Part of a small language model's weights.
Size: 3 heads of 64 (1 for keys and values), MLP 512 SwiGLU.
Architecture: RMSNorm before each block, rotary positions, biases on query, key and value, tied embeddings.
Each number is 128 + 32 x the weight over its row's rms, rounded and kept within 0 to 255. Layers, rows and columns count from 0. Numbers have three digits each. The size before them is the row's rms in percent of the matrix's.

# up: layer 2 MLP up, 512x192, rms 0.234, rows 60-90, columns 128-191
# down: layer 2 MLP down (transposed), 512x192, rms 0.143, rows 60-90, columns 128-191
# gate: layer 2 MLP gate, 512x192, rms 0.238, rows 61-91, columns 128-191
up60 098:169100100133082085096032088124121103131060127125150125134075094182100130102101153125136121117058105100098146138137090164134133130137181162153086147140095133136193143119141056139115130141094147
down60 099:150112145095155215103188131168140113082093076146143124140106125080131169093133165123148125095109130159152089143074168150087149103142140136140101149036115126095149133132146131157153118123148183
gate61 103:182099092064132085152068172171177153073146144136083119181113168125140124083134057189148152158072112155112118127101150126136090127135154084156108168146083156157092112136137153118115139145073165
up61 104:116146175190128139153135111142135124106122095131123058108174164124163190176094145062104121119199135153122099075168097122118157093183117164091175137092139120138115077099118084103137145112118105
down61 105:092138168109062167129087162173117173163104120129150176119115113089133147169132111124139150144048147132164114088101108151129133132154152146127139130086141120137115155155186147159154136115115138
gate62 100:152130077127131144169184165134166070149179092098125181137126109112138129084104133098106124060094101074129148120076106120121151136151188088085080109139135174171178171098087137160133122138144122
up62 099:119125093128071137137120125109176194165104104155146163085085053153123151110166141121101200111167111170063142173099118121099147148082090160126155076137153113123133116124158072106107106111088137
down62 098:124090161152056178180106112124171136146065111135109118161152147115058104107145129120114124096153128121157081135213194127162103136146169151164122112053056142107128067088108110098082145088143043
gate63 097:194090160081120170083194213067147129153156112083208120116165120113135130106104119114136097115164150113172134073067187125133058080138146145119133139134133121119135169172087058124103158102118161
up63 096:106149103120106143143162087126109073092100197164108127128130117140155145135129127116121095180145087129173080153132088072097104134206097123097086088158123114071139118106123070115106115121116116
down63 103:125174109072147139124145146107136168191131139117159098074168104154125110120149164159101122169155106190054123122114115110109122127153125115213197177148138118179099108162098109124115153071134139
gate64 099:099109126100109138128148130115113083154084126074121176070076117084162189125111179146080127188147085177167130150122132137135139151121161108146185157184089174187127099098115137145132116139154126
up64 100:061124140125108134121124110182057167119150112089094101150152128129115124110088075158090140164105088098097091154139115164109136077098081112102153092103072079112119130111112088163043144148123082
down64 103:136086108117149101143203124088083133076143116072129111137115174102119162093178120111134093186106094135078096123113119149115091095125119080091089133161156101157101121122064137167161161155120199
gate65 108:100132153130096070158154103119131166115119137165137119132131174156072153116087183128149173087153185075167152092111137084088127147165075130131191127115132182099133104170076127066139105175128120
up65 108:136150157102105173152122179149147127160173096111134109156150134136154169084160075102130153126075084193164068145165126124136167103166117089158130143174084089110095209162150098080146098058137127
down65 104:152090152127172125174106123147115119156125134080084164154172156122109128116139165128151143134100104123144150148080079086186136192110152222139166151152107135154162088135125088145079145168122112
gate66 101:153091193036107130148099113133144165164142099143134106098113150082115220146159116077169178126123083123153174178110035166066104126156122116148088154105097082093119147086183135079101192145123144
up66 102:101112110156171086118116087196160170130092102162174174114171126080096132191181147088158102124128085101155139141060118108175083133142221099122098088161124141141140187119176104129120189183133158
down66 095:122168158144134112129115118148164099167112132165116137140084142124133148115147140172141090087164097171162098088157130139120119158154158184152105140122139110161101134160090149151063077063111172
gate67 094:119135133140174088137159158108098091066120124154080113157102116126118148151132097153104141107131105114135116134135122143078155128122193082098104149073153220139082104115085127075186121130156131
up67 096:116103102140146171182133119122140135122136081125162129147133156161155080122133121142121131106128154139136100140126127109139170084110084093158152161094161086122120180109085091145082116103158115
down67 098:164112127165171127113125136120129149090077105128137211068131100142175113153184193112109147158072081082156119127065159136107143109137136143107100107127136129140156104136159110152133121083188086
gate68 103:140177159130072066174130160120082131110108100073163108151177139089134129035148182143130148110166088131112122117122119122089162098140139110106135128129116107125108134135139155160162205148092126
up68 107:138150135062126105145117199128193160162084139128159126140118136207162155145110091082149140086107143089082133160114159179181064131172124145102124115111051081109095116135126170115141214110113081
down68 104:077134121153162135071121168151145159137139120119092185151058177100126108168130110145079172164089159101208169115186132128191090118106142112108185105115110139086147127127149106169169180172103159
gate69 095:090125138117117133160135139141068132142134131185078125200091095047119146042157176102072179129126132118113053175118100118133159094137140102126133138127123104124143143110188128136134166146064124
up69 100:132158115138124152138157095038120117148125142139220123121125126117126147139049159151159118125143128138160169061068090171164099138129133101115101158120166088145187129124217167104153068164129146
down69 098:097126163091107077176130126137075129094139145147095166099076165074132148117098114084098099135133097098165102104124093058177106131139118127135147127035198107143159143134112188174142115153070156
gate70 102:096112150100134080138155117143092153178120099128081087157163119178135161225127181099043104187115120157146188069123107150122130139094083159143116169184144114148105063134154080096163121201106205
up70 097:074135067073172139084182093109139130085150099118076104120128130067113059161125168057119116157148065114117100108111091127105113115117130098136120105136128116148115071100079134167115124200145092
down70 103:132049114129111117117105119105137143175133126165144176117146162139157150161139183117144091099162137122138162106070127133124112109127126107158126086153154161063128102194115134100128205129115111
gate71 109:157114138168133137151103138166098159186125127155129165156063117133149135119148213153118147138140169149096112113109109129159145145144090180104133119151135087099118072099157153111109096137100119
up71 105:134020121081100153137131119189075134157130150118134099128120161146065130182162110127160141132115091128122201085155141098091147088106151109126206137160166074153131176183126093093141158187121171
down71 101:073156149124167182087158173139067149128122090095138116148145095133146146101139169140147152146142076118088127121119177117116124088085113100202141099097125162152153185093165141123133125139126092
gate72 107:163085127112170118195128157184151123165193104144115205094135098141162106080107142137116156141140114148136152159041106109148096132160179167116098136126123153026112121126117105166162075102128128
up72 110:130191126178120124162093111101121134131143124108219088118131156053148162139137129141126062094171177119144126109136120048164143177130130083125096056115130066221134184165124119148085097136133163
down72 110:154150142106124169150090105105140077111115140134135074172121096133102118154158145140215122198110130143146192123179146079079133139098104165132098117098135107216109199170104125147124112100086128
gate73 102:119069174099209120126093093120148176135144064141161079142144070146116147111163131203160153131140131195186102085139103128159093114143176124137128152077078157121134114139159165102055093128102087
up73 097:171131090093139147108090089120135105128125138118136118141139069080102090178135140108138170100152165151164173131128147173115152082076117145122139078153090180065124106109107065092177135180120173
down73 101:152125178199155126142208194143119154095167142079145168135082147164074167080159161102071086100141113124080140180145080112142143146133089161149106126133151163116144154144086124139159137168198157
gate74 098:148145151088102090122147172146121129101112097130113118122119122145171153148079106158140164104097087137111075115078147129117161071145099140174099117101073085128148098136096115135162156121145193
up74 097:156154124074140088089134100112117080097115093091156118139137101137132170086113157102133143153159080148115147116172126223145132130082080087111094120121072128139103125157073175131195154081138159
down74 097:141141108072119081146133126167133093115087177135112148143130125166116126136067191104155142081184115167118133139135143073161139110148117130097059110211114185096135128163082138132140185092164110
gate75 103:086146136149133109131118115171121119099095146092102127168178091172128147106117117158092169091161094134123125115082094091144114189128058227110104065137109118056079073126135145130095149157129120
up75 091:095132144144120114122109106114117107109155058121134140161156096234173142130147141068068127154138100153158125147163185125059120124141153099052112132168137145076098204119120167177086177106130144
down75 099:076168123117121155129173141133097137174080079109142132156070153174142145112101133143157180122150095144125116141084132106148162062118147114095140075198149136135155146142149177186163087181111119
gate76 092:111115184178091105110110173136062090118094155128113167107171188157148103099102137132150074129114132136143121167191182121123082176165175139135116106159140169135167148128149111118121136121126192
up76 094:110083109089037156154134108122077149140110049186151064102100071156193100081203117150061179107133088154120137121154104130113146170150095141068102129136148133159128111127174124111156147119143132
down76 101:130068053081089139127123050177175202128177159087153102131196120136160166159181141158155110155191113098114090158103154172103173124112114087101095184148140107113146141125158103158114091150153103
gate77 100:084148097091129163101153154139171165109120106157131141126073145124119192090138165169119139144145150168123148124089095121127084089111148148120145100118089081135145159114123104094119130085174185
up77 099:104137146156119163176149148154159126093151146120159151104073147107096128148100072093158149070122105155114087160175114089055136115158177166091104123187162096161083090121133144201177151121099132
down77 103:135102133178150125150106143102129145107110091157081114166058144134099128076130183127151132158132162134123090127134095147064139060166103206135120143074182112116181167109098089122087108154102147
gate78 107:115098080116128101138124099096171138116106151152097136141078192120122140191153133124132129173147144119151107101093124112075147156154114134142215185118098077089126093125208161108154164122137115
up78 097:061165157118116157118101158154089088137096078059146134085114109069162068119111094111125114121119109150125067166145110151113078083160128131142095159117142165107126132124125114127125094109125100
down78 102:102150076130184157117105133105093109145138123011125150079110087073149056098054109107077105116118111180136110178213126135147165164157122088114118159149090080105142157098112163149161136088116160
gate79 106:114178127113191094118180196151144119176153138089159125172173135172138145153141114120085136128193125141127135111111147064193146162142100138045160060125119155124151078175101128136138134079158200
up79 103:112108164135130166165180083122164060079151151185162153168138145079141071123125128170117122136132142143193088109109108189156085071128123106122118157151093104158122122067104081119096088117155158
down79 104:133087124100130091117170145140131111082157114080119117210155099118035095108139169154159086119167097160130186118092163095127184125115087147151099133132101140091135130106109128055104129178135152
gate80 099:175121143126134149192134081089143106132118157092150147173159132170184142129123143110116189147158117103150139147153166154072179106148177125111155086101084124120100137130128058099130141145116150
up80 102:140118048084079142127091149072170119127138117134075191123174137123145084133119126113150129170140099108105146132135071117137110132109179133100123083136143187124107109150079111137160172137169119
down80 101:127117073143088131123112149165153080120131098099155172079192158095113136086118169106115159159108160164100133164133124146098106150107177090143117101171088140156146104106120116127107136124176129
gate81 106:165110120123130104106172111106111144184152121111143073152147105149115128150152093108118092108137064093142158168142123182085102094096081113093124129164161226146125069130057150171098161166120113
up81 095:163106189115127033130148094168153188041124120141127086111120109121105010169111169138133146126123145098156125146105100109136093110170101126141146194086167100155132059111138107188123041132135079
down81 101:086085122113125158101105138175144203104145078132113155095076104086195125073142145158103095137152152084182170123117073107175138126165079132109084137140127083165158143115102154115184133132140078
gate82 093:146123122129120150128084150086123098137097096109091148079128100122145131123102088141070144118119134191054161145196161112145116106187128190109127084145105136081111177062167104124185135149139103
up82 096:129050136120153154159180178093125077130107161146150177167124082117125101097143212192150127148125084172164143122140157123133144140175159114121189111162080129079140055170103135199075093106080082
down82 100:112123163122171099161122101180085130114141102145115129152197079129117129059088129088081103179153147093148113123171100141081135184106188130098111053187087132113142138071134112138117085130115132
gate83 099:118106108079123133168107150207165094155179182089089132138134123114095168114147100131080129143068141164074094094105159094138108161113109144134180158138078162124156137178172117102061107154079081
up83 102:107151130156069117033126154070108099150107094101134159100104101109091081098130084073131131177152132131167097160113162231071148132110187130077111160104128143123121143155088084125144163171130123
down83 106:093126116171112170163128146085146190119111183142115073137143133086097091137154124161112135109105112144129165117121148146101155154151154187116142053121149142145057096087152090092145151138114116
gate84 099:012189125147121149084161108171118127136163092081142133181108132166137157111155102115174075107150131170165172119071159109127111120119078128180127095124112196096137117171116090105157060128112097
up84 097:084116112181055105109118112135110119145088142112127141094172161108134114110105146142148090088220117171136167108133121081098130126133126119188148128125135184122147162124122114127145124159204126
down84 099:081108138104092131151080165101103157136109132172149132109121153155208095147113120062141069175139085157154116124238115133101156120112100147084137134086173108173179176123134125154131195117136152
gate85 095:123112103122135089131184104147154132168106082088181072123147130173112144130161127070127154112105153133102166141097094145154164127173088094066154134107086155148098105180127071063143097115064114
up85 092:102125081064136172148159128162136042207152147172133096079114093125189149199129159104075129117104115145135138153175050120113168106188106113147070133092173121181104128121117107140131161078137123
down85 097:133140155112142118152131162122129099143118111144121100189112121149105157120126145075171137081142141129123124067191147170151107159138129132084106073115130135122144111159104158113106163083076142
gate86 096:100129102211171186160191118140103168168102126124131111129100125156104099089164069125113152125143118116150170089100116080116142124135106058094161167153070148139134109126130088160121103145103100
up86 098:169120125148123118139093082107103148118123056127076110123136101110149119112219156118144139147134089101103127148107145114160168154148105077097170151160063079125111127129170095125130157161138090
down86 100:133143127195088092135144138145075049112112132099116122141176172121102144194192087142116139090089120159136144042163138153082162162111140177128101095126150173119116160096159124132084117087159149
gate87 097:164216159102156123181106182142154127081133119140093089133146103090095117121145135100110138129170098165098102103157102151108116126125117194099183127086207143146119148157160158095160092179165139
up87 101:119163134106105166089118115075215048145147172120113118092114154151126129135140132199100167120127201148105141163153126177172093116101144121125076126099088172012137141113144055161137140054130126
down87 098:088115087118209123137135150125126145130194081136113097110063119142119121184109179145170067167107128119193198118130155154193127096152117181142126149087135108151083158103076177126149132063062135
gate88 104:120121104052178115099151183114196119119130128106054096141108089129153142207165124132145083084130109164110130141181112153094139147154141111139119077165195176162111098207118148171168110134111136
up88 102:144153099118145124096150161154131092154173138137080111049147096133141119141088095079140069097140084111160120163153127122123156043101121171097083101209100125124160155118074158150095098185151121
down88 102:104109122139170129124145164181141185155132148163072158088174068159141135083137193153182118073161097087177084101158080135093139200122166117133067131129146136117102131094130155199112160146090099
gate89 097:139134110099169119106090163116134098107091168159131125094085195073144098124148116156068165114129105153111083085166170142153084141105177142167091141162135094141128106119147097127125107188117071
up89 098:087112123174096097120106173125182141139141054152094127102084131082076073109111174169181084150164138133200152141165065091098122111123118131098078159123143184147100088132121175145155159125142217
down89 096:138146174140166170113166104137103155183140100095157091100118139096105139142153090133162075138096117083079141152029110164076127093132122098113187096134133105153083163150096159108153105108123068
gate90 103:113127116071131146176111098116161159161116114148131106129099114145131183074118105116184100084170135125120201126128121134160135088122094158138112128109088094138154104118134088127173148115130131
up90 105:174202137125099107076133212108119127117138150047166137118146169068082163174156088135195211132116130182111134093134126042126117172138159090104157137134096074124127116100167141138147152121153087
down90 101:172106108158195183125113163130172167093114135155133187162184115140111116109117059116134129136138098131141123085136152150060126046131158119169123109161097180142147109128130099142151212174155130
gate91 102:175116141136191127201157135074114126099186166148119151094131102126130070039103145129140133126147127121125143105139141108131151139106112148191149084152118109102172113181103159110162182155149176